{
  "num_hidden_layers": 26,
  "hidden_size": 192,
  "num_attention_heads": 3,
  "num_key_value_heads": 3,
  "head_dim": 96,
  "intermediate_size": 1152,
  "vocab_size": 8192,
  "hidden_act": "gelu",
  "norm": "layernorm",
  "norm_place": "pre",
  "norm_eps": 1e-05,
  "positions": "learned",
  "qk_norm": false,
  "attn_scale": 0.102,
  "bias": "qkv",
  "tie_word_embeddings": true,
  "parallel_block": true,
  "init": "normal",
  "init_std_qkv": 0.0636,
  "init_std_o": 0.0,
  "init_std_up": 0.0636,
  "init_std_down": 0.0,
  "optimizer": "adamw",
  "learning_rate": 0.00307,
  "beta1": 0.9,
  "beta2": 0.99,
  "weight_decay": 0.12,
  "lr_head": 0.0102,
  "max_grad_norm": 1.0,
  "warmup_steps": 513,
  "schedule": "wsd",
  "decay_fraction": 0.658,
  "decay_shape": "linear",
  "final_lr_fraction": 0.02,
  "batch_tokens": [65536, 131072],
  "max_seq_len": 1024,
  "doc_mask": true,
  "z_loss": 0.0001,
  "train_tokens": 619800000,
  "max_steps": 6734,
  "dataset": "wikipedia_en"
}
Each number is 128 + 32 x the weight over its row's rms, rounded and kept within 0 to 255. Layers, rows and columns count from 0. Numbers have three digits each. The size before them is the row's rms in percent of the matrix's.

# down: layer 7 MLP down (transposed), 1152x192, rms 0.0914, rows 343-471, columns 144-191
# up: layer 7 MLP up, 1152x192, rms 0.146, rows 344-471, columns 144-191
down343 082:140160095152140171158160121149121128093061104150123070194152168119163123131116070153175073108114193107173091123122070086155153125138222098116201
up344 079:147153103104117128137121105129107120116065212111123089129132148108162141107130116147113059150115151087096113149167214139163154166113171124124167
down344 085:139171079145144180141138104151120154124059094138093104166131171123169109133151033195163101140132166134182116133175035096144150103138157121109167
up345 083:123149128109092139119134095147108114096062214138108094120129131115146166122129126152099100156095127074089113124166211113131168168120112088104148
down345 045:132210125143124209120156131140125145125063119100082088197109161083157113175133029196099119111150125161128125125185105143135175121144165119076146
up346 101:143159115096094151144111113160134189089075198125142120146190117106111140102163130117134087122092185086087114112167205135106118185085166088133127
down346 118:079140107148127122198080121116144108078169143097134100233148123123128152154144119151104122114124151101115138182189178101149126151122174126104118
up347 090:140174084106095133154111091131096126125084188140120134139147159098157149127092119183123083135112149119121087119142198106138177170094125097124165
down347 081:153165119109118175146149092122132145068067127133119098224104183106189107163111083194153104120175172140178095111123095126131183143161190149114188
up348 087:146144071082099139151133074082120096124089203132123088120144179139128135069095133161125086131094128072097037136161220117138165186093135123132179
down348 092:151151127182164178136141118129109105119052085125131109234212168143216092144133045131117100117154157131141086136147076122144179085153165160102171
up349 098:154165129105107160101107128143113137124072186132130079104132141114134148131119124125082091116085156106108116123178182126133140172091140081117186
down349 093:137175109132140173121140158135127127125108146110125067198119178121156147150157107221130127152118188132096123122170135125131168136119123093096180
up350 099:145150119112120133132126075127107138106098192129129105147165156103156142099137124149104096167092119077095078109169185124162148164098152100143157
down350 075:162175107123171160128160132141119142105073093145119094172156175131158155126112082162158113147120182119141140133154046123146155129138180112140147
up351 070:156120142096124139138157095090110135111106237116121086121130127123130170094100123143128106118126135072062096143153255135152154149148116128139143
down351 082:137190137149123137122142157136177107150111060135088093184134142093110100171151000133158109168147130167154170159162044115132172132118104152088119
up352 145:089060121159103141119184084173115108075141142175121085169181105115128090082198133133145077135111144133115123143142146041172112102094072044100122
down352 111:143139146112120151144099094087133123149088141114132154122081144086113131162070126169107138141145124115143154140162152174109131187153156093142069
up353 096:136150115104108139132131106139121120082109186105126087119124132093175100094127110156095130146104127092080107110168179092132144179107153107127157
down353 090:139190115129149150152138118146129135088086116122115089167172165097165131126114114190133093110116176111119115124168085107141160131146160129116146
up354 098:171139125091095151130125095169121140108072186134109115087123116100182143117109127140097116139070146101099116119177182125148141173105176093118191
down354 095:150214121123113161125144137141117155100087111124125072157129153131185155146132111182143090123150186117099105121183094116130198130148171118123175
up355 098:141179094112106153132107082131103145106064191130114092137152145091172148120131131164102113138103151084080105127201196116131146171100142094107160
down355 078:162197110171163176144142125155126112102074114136124074210133174093158121139143114192134100122132178116124119132165110108120187144142198114117175
up356 080:129132116095119103104123065110090113101097227104135082135125171131128163090105120123099091157115142048074064131154226127137147169118131105132167
down356 078:162168159116094148130135116087132140135104072129088069144181146098183092125147000168121095119156131140156151155108033093159155106117203135101153
up357 101:180156121108096153127108104149114143107082175130117106093114133110188157112114128136101099130081152106103114112164177113140147164088171084102179
down357 090:164202120125124169120158159134117154085102134115126076136129165135193159133117120200135082139128182114108126116170104103134167148129176109122176
up358 104:155137082135087132130135100133124114133097183096134118139114116123162120105162138148110057140088181077064065116130188141112132158109084104153178
down358 081:164128080165139104168103119158135114122083130051161149157224122127151091131148163147124092127123093099172157173134081099200148157111156086112130
up359 108:155120106107116153115112065143126144144134175152149118113159127113203120106112126131133100117086110111150118157168194143122166164090137100127146
down359 119:126183074161181178120150110209129135148132105115151105170137137157180125148068119147120122129144152153129105102134145081124187130156159135141218
up360 088:131143107076096112115109087128120107092057208124134083143139107122193114062156133143095099130081151046089100131139214108148150179123135086124172
down360 070:145172112195120168107120095116179137102066124133125122198155147137197090143156073123136108128139125155179145141165107056128175147113136166103212
up361 097:156157143096110144131144068131114149114050175142135095127136153091161129117148139154151089131091126081135069111182188128141148154119142060111157
down361 079:145141101146146176160174129123118136092123121133096105198167150117132162159160082158138150114105176108135078143156102140148162102102220120121132
up362 088:118161091112117129136092050121112169113126232086127100131145151110128195056132126114088086123101140054075103141128210091114106163096123142142141
down362 158:097114136123106149093151139125160157184119095151105078124075099120128115127139101121156117135135165086210140165146085067113156174111145109134138
up363 098:154186104093115138108136058127102113126084187130132092139167158128148150144097126173080118138138129101121064133141191106157196182105128097105195
down363 123:156135150115155206183131070108144123136096110138128175191131218092150092109150099166139062108159174134128107134149118118097165151116168168122236
up364 077:167154155117115087106141098124098121105114248109135109146113129122117144109122114174150132077143087080108087126125210134125168166084151105130162
down364 102:126102084156146151115133112153141129149114084167157121189156120081064123137092109071152103146115109094114168116124048109162139178033081171127145
up365 076:141129113110117176130112096119101101097112219122151083101148136121130166103113122154134047145107151069103093141139240112172130178124116111132150
down365 084:128180126110120227153134090122127154146112077164092135141144173111228141123090000196139104109151150146197115099133047124124137051127204124115152
up366 138:137155161127132096189160138153129128129133150084159117194137126166152184132194143091140105124110168116141142120146146088127111156125124108142106
down366 110:164133139136107155094180126122149146096150122102110111150155105099168082095079131104154099069162108115144085127123138086151128112118122112084118
up367 078:142167101106102139115123098125120142134087216140151061130141132120131169117131120157096092138091110065119077122148228139117174186114147104106167
down367 058:151163104128172221117156091115134099158127150170090083227138153123166135135140029153121108125139182118165119100161148087138138113117197118081148
up368 118:154124165108142090139152151071123141073090191122129124159106170129114101078165114141142133124064118091094116162155181181074089137142069136148143
down368 203:119151093131114114112073150171170130135111126155187079176134072156091165162134170096143099144097178130131112160119113093087155178100130165099137
up369 098:150154104092091144070111087139101139108074200143139098126161145124165141135108117146093093138093148093119077129149186114164168180104155098111188
down369 077:147178116142118180117166088123123134106087133160134090184142187109142119133127094194150102093123171130124114115140082122140177132125163173118230
up370 090:107119127097093140105114082126108110100076208110137066120136153110126158127109116160085106122083134073096123113143198114129145175115162104102141
down370 039:127217122130130164129145151135162095141077111116101089168134139069091161159115049200097140118148146133137181117119121136135147151146188106064170
up371 110:162160136102109172118103105127121156086106185121130088124122126106149159114137131160110074116076179074088117131203175119148121182114107125124154
down371 113:146149096137183150159111139101123107106135152127136085195134153142129126139169130213135154148121214108112095178132130127133152108132130130111121
up372 094:154185107121144175185100107157112134140066175134128114083100143118119169104139127143106097148091122086100105105136197130132176199127148091094172
down372 079:114161119129155168149125119144124108130097147122107099181160133105178152153151106173131127089160134126115132106144138133148229137153178085087175
up373 079:119112125121098128124133070124100108108088236136137068125145170136132156087135126147115091178093155072058059091143241119169166203139104085142146
down373 081:119142125153164148159090101106126152148124073151133104167126155131147097161100005144166062114204147158205135157098068106168165124126187172111114
up374 071:132112113097121124132098080093095122125121236105119099096133159129124143086089124162119117142095151087115077139120254126193133141102129089135153
down374 085:157178120133097183155111131106159115198094057131103136188136159108130107121142000145154091125129144131135129118109031090110134084118200133086164
up375 104:182145105095127157158113082164116143123061180120103108115118132080170120106151121150093107149085133107081136127189172113129145178097172083121179
down375 094:150179101144151142157134129160113153098096123111115088166124163113182120124164117195135096097139163101088108123167100116142178133140182119128186
up376 091:127150116107102132132142078109095140078074197139127069134152135109172154105131137173119096133083139086088062132141202133151143165099122105130138
down376 057:132161122159158167132158090122113126110075100166139086219157160113175157148187061185157099121089134120172051152158082098165141148160165121104180
up377 097:141139112113119118121116093133094131093091194115135086143179144116176122091129115174126077141083134088105084125155179106163155180103180100129171
down377 077:147154106134164168135154131129110155093060090129130078159168162123174137123136077178170095117117162112165112126132067095159143122133216120111174
up378 104:165149083128089107159106086166119131119118195123120040156154139125112150078140137148105102115076121107117107134139192146129162185132164093091158
down378 122:133164031108166103139138152100120117112135101118111095178148142124136080131079113122128081112101127167181153136149094122172165190098153106142141
up379 072:135125111130120139144115086102088123110108255076123088120138160117110131089098126159114106158123144054087086137143252133164132172127122087139162
down379 085:132182133116083168157106144093173148195127064120099135165117147082124121136112000139146072144154142140164117114095067114151137106109176143078137
up380 085:154163122114089133092133110135107130106108204126132086123137120110166154117126130158090099121099142085097057142163199102159166168104161115120165
down380 082:164184105131158190124152119146110141118071110139134054179133160119178140122133071189150094111115164135151091138172076092140148129123147124094164
up381 106:191167088125083137097142119192121181144074184167125092104193115136115122111139146115075097081058166123092051158195200116082084170087159102125148
down381 107:107103145156179147182118179115116088130139113121131073159139195169186133127116107126136121085153135115120174196134137073107108116123137141099080
up382 107:124155101101144157141132074112117145145083191108134074119114149103176131117151131149121080158093119105067126099158178121141157169100093107106172
down382 097:148174125119144137150154139136118145107073107130122110173160143106184114153122105174140072141159168122099116145109076144173177147150169093128173
up383 085:137157089089129172096098080124110113128100189131140121106140128144106161125161111139133110136100140110112052125142220110117126191097128118146146
down383 099:109140164151158189124137106131105070122109113134095111203171188129144095127124026155175125119188168118199083109133081109101136086191158183119165
up384 104:180156102113134175117083098166122163119080181156124099107111140128151172100153136139120103123109145075127098143196186133145124163102159092140153
down384 105:145181099146154186128148104142117090112090134137128081179124166186178167141137109197161140116108215102088102157148136099129149123143150099132192
up385 077:129138092083143128134108101146092122114087218124147099132136148120135168118101114136127085135108109082126041123128235102171145174113126122115161
down385 077:136156144150140180151132119115143115150095083142089090187163138118107108105092000162183096167150146163216129112136037147141142082130172125079164
up386 112:127133107124143146180141087136097082093067185077129085119144144130146128075152136138127085117108141057095073144160202091122118190122087080137178
down386 192:150132120175128150139106149134135130158081122099138102138215116143158130195082125101140119123133118136145132167199116080155188137126169154114085
up387 082:128160096077115163088096132125106119091086220128134113130124158116171179143116122118106078134110128099116083137135204117152151154102169110141149
down387 093:142158100133131195121153120172118129099067110134110098193166193117167146142099055179143103135141178138180114111128071108140167132120179104124153
up388 083:130128094119117134150106043135122149118098200142154056111158156170125122117092128167108070123133117078115062150139226115166165171104140091103181
down388 094:136163128157129204145101136107147105135131121144136118240119164115127127086178047121139090108128193141138156105177119106155140136154178113109181
up389 091:149172091099093154128098114168096124130082191136114092099139148117172137129111119146072079134094123088074104143189200132126144167096171094093165
down389 080:161180096132150180151132117111122115132078113113109072164119189081199142133113078177124108125146132152103130121201122128153173142141143158094208
up390 065:129075113144134117130115117063044099057141209095084122120104090150113156093083088094084127157132124130111066144084206115147101169150125105155127
down390 129:150098150112102091108129157126148082098127199082157118081108104131115143092113255102110121130105123144077114133109255119133135121112052107099083
up391 141:109129138149117097181110109087116153124146151110135090124185148123135081105138118156154126107137081096114137127101152140154140146128167085117155
down391 070:107133145088061190046163128131140136118146169136135103099134140098154146154100135117148160120153118127116123123145182132116150135148173163099107
up392 077:090127130105135163138098102126073118078083215094125091141139127132119175088124118135133089130113135089094058128139245142132121180090142103126144
down392 086:107134163132169199139131129135145145145097075137104088186185153117200081139064009170167101131150107167205100122121056108129147075138230173116189
up393 079:139142142102117145138126093128097123107073225115129069135141131106142157095136123173090083143094131071098102137168220126125159155094129086110148
down393 041:143179157133109190121114129128147117171061121089099099144153115105144138164152000186130116149137129158156115140155088110155151088124186152066132
up394 082:101122123108132162115075125111092109086065206093116107129125149137142168113088119144123086129096130061117058127152236127131127161103172090127157
down394 087:124160108159089208121123122131115170091057091150079098177154184113174114113133000183192090106141142142183120115133063117102151111123232129094159
up395 094:148138112104111121118125083139117128095076174130124099136142143111173129128127113151108081152074132085095084119150195097125193196105151098121184
down395 081:143164119162150140124136107156114129087092097137139108192172195114164105141139098169167091117130163129118137121139083120150161136170173107098181
up396 080:127140121090116137091122100112106125075071249145116091149108147145122132097108120177115074112074148075109092145155220111154163146115160112128142
down396 081:081162106141119196107147121146157162166079073179072130213177166117171124146138000159109105148150175142178112138169050125122155093141171147096189
up397 091:144153101095097116120113103142113133066072206127139106142170144125154111104134141176123074160070143085104051140140193109123128170087168115150153
down397 078:145171123145156170130121119125136160085061093165147073192182182142154140142141063185135117142088160125145115171120087117140131117119174146105190
up398 113:063124081152123165120125114127098142103119155086125117189159111142089135124130132144098127139089148121076071082137193145078134187105089133146124
down398 094:145145129154139110112153145104143128127160120105152159188066084109086135120148150110071192140133181139121187153140110129137153126105102095108060
up399 180:164170083104147149075117154156135158118137153130129102094134092131123107138106141146122079158040168136078134159112151116176129173138177071187125
down399 160:046079154133126141122128117159112146094062103155114141137158195120112100153107140149108161152138062171130038127168122116113134143106119168107148
up400 104:170163117104089132125111109171115097114099191157156072116212148091123110087128137114134129105134088104100069151194181125126108175084120079121166
down400 106:197175092113178173134167088205084141084126112114106091180135171095202138130065075146133120076141140123167060141148083129164154158130162141145137
up401 090:142147104126107109112105039099120142124109225100130090148168131123116178083117147146112053128082146071093083122128206146127179175107151108142125
down401 107:106127125116171166128134117084137110154111105169136094174111113130127101124186100121208081092115162062183100174175117063124180180135174121117192
up402 115:115158106142050128157151062190133135120130139113130109113140153154165124088151152169108109091124153068108118143176160130140167159119060088122182
down402 107:108181123131101125166171120127163146114069097123165153112169209124171140113147179154121141106083179066133174151156000142146161157109124079086157
up403 121:175152143139168102171160132090127094157141131132155110131168136144132071122094121229119142138108115137133191185156145099190118120053095090124125
down403 082:132116127169155156097114092143133150140192176116116134146182114085150164087148128068095081118117145122112131116170208174122177155127128086112126
up404 084:130132142089116116133103120108101120103061223127151087099147154120150183113127125120098100139088108063080089125178219123163139184116073117120163
down404 072:147191114146132180161119135102132140160037095120088090207096161112139164105079044177172116112132142154189126136142094106124154087127134133101170
up405 142:137166113073100142084163123093133155114174150147130094064159100074143108126120121176093092177119138131068092149148143092080143128094161120144147
down405 073:190121109116204077112145179126127144090076166176085118118109140114191138140121134174092132135192120099180159139101195104126096149127145144122115
up406 093:104152099110111097140114056142101121116062198123136092161097140114156118110163140106137110115100157102086122146139207070126141185112149057137163
down406 091:110153135159168118127074126160121159093080099076140099188176127132155110157194089131139179089160158122184136158161111073158164154142139194124082
up407 085:098130120114143134103114099083102138104127204128119076115106145117126114137152130136098074168084135087048081136150224150179200164108158095115143
down407 100:191154093126109206115110156118122162161107060087131082172074137162175109135121056179174137105154122143173135134138052104144131119153137198108137
up408 163:125129141116127162156154154127125159122169155100130113094110114156084101033168144115113101116056140122120154125137157093140095152106118076148126
down408 142:130149154186149130172152115146124141113120136175097118073100111104159160111137113125122145144133147110140148121155123095145130132149147078112121
up409 071:098106102095102126111105119118095098084116223121128096118161124138108118101096111201149095121089140110097068134183242136143143177121104111146137
down409 087:103142123139093170095135108139117131144090081146135119137161167157177088138123000154165099109176181147157132130153036094099127099153136161134121
up410 083:134135110110162155114125112119092137109091225079130090121153113136135187122164132142085093142118121107108096137184209104125130153087129110147165
down410 093:174138171129112154113157108144107139130088111162061114156178143110194110134117000214144107150153107118165133121126083074171167103168202121150099
up411 100:161157129111099163130093097169118122098047178133116091097107131120202121132117126137101114147100121102099119129220184115136131154101167084118171
down411 090:153191111135152168115136131138116144123059136130124059179107157130174139139138106206118104145139161127089137122175125124128178132141161117111158
up412 098:171167105093128115121113073127104123099093182106154100114160195158168130143110128128109085127090124059141061151181195065166129197088098118104184
down412 097:161140146121156186177123096112128084119106080122139091217156196155184115153134088143121095090112181117117103143167132115156142126148086184112193
up413 160:174170133113144134146147097069137185147113163113149123129133127120097142089149132118151079156065143121106148058170158095156125142105124100118091
down413 142:177168173146171162116110142180110161111119118108137099118071133131126131108155132143108116168094135158186122102177125171118113160125088091088127
up414 073:130130105110095114121103099129107143103103218131145088119150131121122124076114121198117098137088160098074071135153252129164175168117129069120150
down414 073:092128099122140152119124133124163128155165075169137114189148136149168105171127036144124106160136140164161142158140045072179177122132190157083160
up415 100:101133122180108076126172120086129167167149143133115104136140053125143142131118141135091123144104117092152103113141124071174156097137095098125137
down415 094:137150101109180177107092146153125086111112174132147126115095152123085117135128114095184121105098139173118181147117211181116108187115157177126091
up416 073:131133137148131130145127109105085103092105236128133071106133139106128144052112147152086102126095149073041073137130255135153122162133121117131147
down416 080:131168147153142135126119150124210121161143056083143127189088083090135121153130057135110087151124123176194161151086064113108155113123175167075132
up417 106:134168114082118134079172094133101074122114182135139126133153130132124128153128140123155124174113127111125034134154191088124139168135101087102159
down417 148:175159206126124141183177131154139175127065066142087133156133196087122140077124106146119060111141199150085130123188101112112153140132126159135151
up418 114:123132092099061097143109106158106109129103184102135043108153130140138182130160131152115071119128176096101077126167178104150141158097151102137152
down418 159:146129118142139179165165122070139137145036121160135085183045171111143128115148119105102138144105164136129142168070112143129137134130122147140178
up419 112:154143057123092116121080056135122148128091181096140135089113123082095176055137138135151099132149142073106036148145198136131183167105156136168143
down419 156:119133177173104133051131144117129115087077100134149106151194085167162108130146115108130143136095154162108102161148110096136148131188116132125105
up420 089:134148108116077104112107093125104149102049189111133118133143154120123148102115123157147088121096169076097045147136209118133169188093124107109139
down420 075:110173102183091116097169098111120085104106096141132079232180144093160111134170049161124126092102170149189105165115098119182150161126149111105184
up421 102:159143104101094146125115087147110132084081189105125082108108135103189121105127125145095108161074145100079126118179173102145135177114152080119166
down421 086:141177120128122144127143115132121153090092127116116079149136167118182146135135120203136092142118167104107123132186097104147176154140178112112175
up422 069:136155152092165125088101090100089124087098255123130111127132119093102180118102120176112103111136125044103081145151248153157140160129149140136156
down422 085:086192135120124218130101139150166141168148069191119129176186144049167122117115031159112121156196163124123160131121033148109175097135153104063144
up423 093:147157116100101132104115083124112156107073192100134104167151139119177123088120115149121082117109140088102093124146194121149158173103154082106180
down423 069:141192102139124191115150131141125171078108117134116090186172166125173132117132095163151105093123173123133115129152081113143139130131195102106211
up424 101:147157106118105138108110097155121121106081169148120079100125123115184138126113129125099096139094139108070102117182182110144155166119168085109170
down424 089:156167130126146169109147139119114160126083125126124070152112154138175153119135109184113092159126165127086131124171103107132183146129166125114171
up425 094:161163116092122145104131092121109149123082187102123123126112162142167161136156127150101129135064164072114087144193193091152138168095113127136145
down425 089:130177103189140124136179090168098106127063126148131101212141145136178170174144096153109134094101205126116068141127130091132195119164165157113152
up426 133:114106081105105067120166129155116143119116160113132125091149064120157108123089112090168122122110093134132129086185137107136149099058152075115166
down426 060:145108151150099150148130111114142135128138167177112134084097177164107128132112133066149094159127204141138111135102183112106114173114132145130065
up427 111:155165155102081160132161080185113164136073174172134142122114196094173137076114133174143132138105137068143093135185194123151109153108082062114141
down427 137:113125111164165144202180120159133141123147155097111092165124152151133141160102134124090111142112170142133118108140153167119160097135207125094075
up428 100:136142096106107156111108109161123139074078187143128080105166151136155144087133142157134095126077106043117109147170192128122126157101139095146154
down428 073:192174102147178199161098097133122150105097142153127096137170177161185146133128081191205136126134145096141101127151130130119115118160148105110161
up429 097:129165082112125126119148066115098103128101200101133108129141140131159146139084122174092111121110122097127065149142197109165178190113083084108204
down429 124:137155157128119183175150100107127121140120075135131155208117206080165071103131074149145078082158153129132089148158083109124148130128142180094206
up430 142:068085122144185134156108122108123116133169149104145123173138137146134140126111139123125087171118062059111122113117152127131170135127125133127106
down430 075:125087073123111144130100148160120153094181165152129121143144133133178078142090110109131138110163120097095176111097193139102178165152113112062146
up431 083:124129091110130146092118112125084122078088204132136084143173145133115151113116117118108069110105126084106061137166205116124134163108143115143172
down431 082:109139105139133201138169110124101144102071099137106085189156184119158125101108016160154093137152153128175095123149052103148168111144192116116182
up432 082:158157118110075147138123093152118128090068226093110099142144150096183159146130110156123080143107141081086108141175201122167170169099161109104145
down432 072:143186092160121159120145095152129165104088103117103092196119157111155106181172064192135118121135150124152127137187086109154182141163155138097146
up433 093:149163084140098138137161079143114135115051226103134107132176105148137117134152149132148089139109155074106104098076207132150177158135149092139155
down433 113:124142127119160126180098170068118061106187138119143122186178158062095145149152106172110163080103129105196122158089113103141132148112077164142161
up434 106:144109120107102098132111124136092076077125207105142081160124135150155108113144130133151072094105101075121095120176186094108086171091151069158155
down434 138:174128119103132179096138103136145190078142096138128054145148123109139111127146095127204082140130152124148137124174066131146106095149198178094076
up435 083:171101127099148105140129074106165097090064177123200085151132148124113113124096178153120112138130132088127122132140176134174150151094119125149187
down435 059:104119153133128095109165160132150081190145088110128155134141143158115117186110039146075160153104124150057035147110138113118121106147063135126104
up436 093:110163119101129127125127097135111163116032190109114086154125122110149149113134127133125093135094159073086100136166206108135163187127116087102172
down436 056:073191111194147150164144149173107154114101114116100100237174111118178119185138074156104152126114170123121088161199100111146187119155138149086169
up437 096:125133086093140104138123113135098091111084203138150085139155088117181117114142136142139116115125117069098087125148202136132123216087092084140148
down437 109:130139125134127158138148132124169181155085148132120106187144134100175126140120103120167099124116103111194135131164145117135162171086172135123108
up438 092:148145104092087126125133080124093122121071222132115092108134149108159130086118126152123090130094142063065059138158196120146173173122097107108154
down438 057:105193102153146163177189128156138139143108098126099056179154116122149156170128016160119106075101179122160069144112057142159132127148154125084122
up439 168:188161106141126113129179116134114100095164138163151157155192184122182090091111140193097098171016077080105148106174153145137129171124133075125135
down439 126:109082159105046162137197156149093123062168107122150097199162178126119128124047148175096154135110175132153090090132111146140193115104082133133134
up440 081:129124111098148158123145099114102111110116200095123103120137152151135180111154121149104080135114115092122072148185217087131134203100127104145154
down440 095:156121144123163181146164121131102111138089094149081117161172177114189077136108000169169130111168119132154108121170054090149156078144160160143149
up441 100:137161139133103150138129107145097133098102181102128078121181113115166130076125125168104082123095127089065084120157167119144175177121144115104192
down441 080:141177150138150155161158134144105174103092072131116092142175164125148131119124115183143103114126155128106096141163036094154163143131143120111177
up442 089:150114094087146111137115064084108112138101198157146110125148131136084132119106148136145096120097111104106037105125221062161152185093156145121154
down442 105:104091207147155178135115106094140071113100090114154127195183188160154048124117051118107098167181124138169103135146061111121166113151112194123157
up443 092:128157094113127137125128089138109137105092199137114093132132154116183164091143126160113078135109144089099097124161200115130168188104139132133153
down443 069:122185106189178172117159100131118149114057094145101095190173172103205125118092066188125086129153191111183113142137062113134166122136171151112155
up444 086:141110131133074107140136090123090109047104226146122083164166139139114115034134127103135090095105139077084103150106224103161082171144085104146138
down444 119:040150177149102162122151119118145143159134072129158146147131142138170073139103051148179120131157183194148148149152029173102134131157200141112133
up445 088:134141118111069128111142086121107132095095211144128099122144145125156155109114123139093073121110157081093092141158204096135144193106150108092159
down445 050:167201105139116185101136112131117141100084108173104088172131169097164161171085044183154106136129177137158117083154095114163168144140172148100158
up446 090:121135123101099132128164083108099099079091190137142071127173147097166138109120119179102090143074155089093094140177205113146169182113129087116156
down446 046:186187117116155184133168092130115105119088096127101117186114138062153121130158032173115129142111128134136159115135080109146173149149158177082151
up447 102:170165121109104131136129107162108113146101188141134077149169128099119127096160137116134117101129105105090078121179186153136141176096138064087155
down447 100:156183038116160177135157124133111141102149123126095099136114152092130161141090098151144090060102137113178059114141098121182177166100170138122150
up448 126:094152105105106179156115093114125130122149151165139089131163130110146124101144122162159094161109085093110124116161141050142111083125116078128125
down448 086:164085144140143121080161108121125151122077130173100142099085137124088102131127117132078151148119111139148133159071189129102133212107167126112093
up449 081:143147116091114129100126103129105138100068229121129056138122144090146129103129128157105067153084132084095084144155229125160154173123134104122168
down449 064:105188067144127163147111143143145166145078059179105100215158129137181139152160030175102130145143143148128138131176021106184154110155161126077161
up450 078:141134098083144144165090110137086115139085203111143087115158185138142167106093119160109079132089114085131056121166230114159129189102151097124166
down450 088:139137136105159157118164079115105121131104087189093100178169156153207077147095001155141091105169153140179120146139071106127117099158211161132145
up451 101:153126116119068134131151090155116117079116195131131096112167174151159098076127105149124076132089122057127107145169188097139167174120100070153130
down451 136:117179088134145128128098088078153111098098150215169132186192122124096147115150138134153165142096163102137142161114136184137101099152157146108123
up452 103:164147124118088135122113088135105144082074189115111103148152175138155138081118127153123071128103161077087090123144173102141155154110144084121173
down452 081:157159132144095173139152159140104170070085117148118084152177157162120141105123109158144087113098175113107112141170098107130150149125194108132196
up453 068:149127115112107132151098087102097111110108242089136104134142178115112161093102121167159114120088139078132063151093254118154115154092126108126167
down453 089:137174116106120197185127144096155116176127042151134089205126125104083133118115000140167099148127156149165137145140019095135141085112141117079123
up454 082:106127116095117127121101095092105093123108224128121115100161114143122157078124127134135081132093151089069075106148213127130154183092153107149145
down454 093:088155127128130180135150078155111143165086077155090109145153159114191080149096000164129116095179184128195093147107048115138138099162186168139152
up455 096:167162124109095111126117105151101164091092190122126125161160145118128164106182141139137104120077137090056123155188198091146129161093121060118139
down455 090:110182050153187097147109108170119105084149128128131074206169134133140168183178111141122131077111153069146066176165110081134154180128136092090156
up456 106:115159106153057129171148085177121105114128163121152114120113149162216138082147145156109092096118154073114083143178163115130155158137077106151203
down456 092:122204078150126126164162108112182134098070118116161169113125175077155125109130204190125146091083183084119171143144000141131149175130117088101133
up457 086:117133100083103126097117082140108109143087207105127081149170181136129169115136107148118088119095174079093071152153220109157140163130106105120166
down457 072:085166112150150156169155119115116127158084100100080093211184177117186098127150000160133082129147165152141107168133077110115127090148189156133197
up458 077:158128120091108165101125123150102123076058219118113087114111164125145134092139122157122087134086155070108125151153219132140142164099176093112155
down458 076:122162092141123199122133120139118154106066107163111094163143169118159131132154022193124106168120185143132117122174065120120157104106169113102175
up459 086:163167101087113158116090105130104116118041204112148082136137171093133152091128126120132084146117143097087057151152219111140170160126145094115181
down459 080:089160109143115182139134135131139156128096107124095100216111137116166120139183036176111112113125138133120115095132077101144200097118155088100178
up460 107:116134154170080133109191148142105124096151135103130123145146124103133133102147132175092093179082116114116101128123130114173201105132103114129162
down460 062:093155144120155144142098080117113099121110200171119087134136178125126114103121106105104120134141140128140135117135255171074082136127141136114065
up461 090:154150137102078147112169061140115112108119195138137120105117147072145126114113122141113081163102128090100071109153197080121191169090135079113157
down461 066:162189115070144161153163120161130135115125149119122104164124165106152163148146100190151136097168165124136092149136098120126145102122170131094169
up462 102:152134132094124132084103091171111110125085169148131086106137149125157116124113117136117113120102133092108090131150175101144148166103176083120195
down462 093:145177134108165161119164142140106132142079122145126074162135154143152129137139113195153105132126170123113128132153099116118179146118178118121183
up463 084:123161108063133139086097124130096140120090225106139081103132152106099153099103134125092098121094138107085035159189231138144140170140132114097155
down463 087:080177109139127168177115138120141103096118091117135068252132181164131107186155053154162116142149143122118103132191061134146154093156130122111179
up464 103:123129093116052174150166138107115134131127183097121121128153133075153098115141134153115090171086162114068075120163189123144158176098120147146182
down464 096:100132173110139191141094136101128067150106122154120085159114103115175153142139117159137118162160109148096068147146133129149164116148161162091097
up465 103:139153112107102157099119118156121124088028200125115082109119132114164156133103121103126095117093130103093118143205180137124127170105147119097164
down465 110:114117084115121195153131147130111150056103142114123049220129164158147152172130107179118141166140154124082112148181144152110153104105133121105154
up466 100:159188123099119104132128107143111123137105176119148087144188133103171119105128119140124090150104110104096050101148181115156155168090142088106173
down466 089:153199113100158208124164118143111162105078120122122108167127179114156133147103092167175119124113174150131097101117083120133157126109159127123169
up467 096:159141133113063094135143094122120125095094199115120102125160147127175151108105121145098134101122137102074109120149195113118129169079144107124175
down467 062:097182171144141133119153136127140143128116149079126046144127134128203113127117094172106101092151134115146123123159165121148081149121142152060154
up468 094:136144111114086118146112072154100135116063209113139087135176157104136125113141132179114090157072134065106084126163190093131153163092121059118148
down468 049:176137135130107152175141075163108112173107169138131098183154112104175145135146084158065150157095120094178124144161142093183163143142176067122126
up469 096:127148099068098143102131070130113123118057182150129106122134129098146158097082129136110092130106158077120091127140197130095158196095139087094177
down469 064:131176118140113206135171115138102073119115174175131103186118147091127128132119087175146154113138147149138127102143172131131157146129121158116190
up470 081:117110121131104153135140064122105167075112248134123076147156165120131166052135128142122093133098125080089117156125215121132151172137140084126160
down470 081:172128061106093198137114137135161136149151112119149123231131140121112103159161056103167139115120168095174098155203086103132149151140170130115153
up471 103:185151111105114149136144093145117158107081191148100133085086150099179141112137119171119110143069160103078136107178173134113153159106123098102137
down471 101:162194113146115194128132164136117170082076151113114080124087138138177149147135109217143128111114192118143104106135138128128188139129158146101160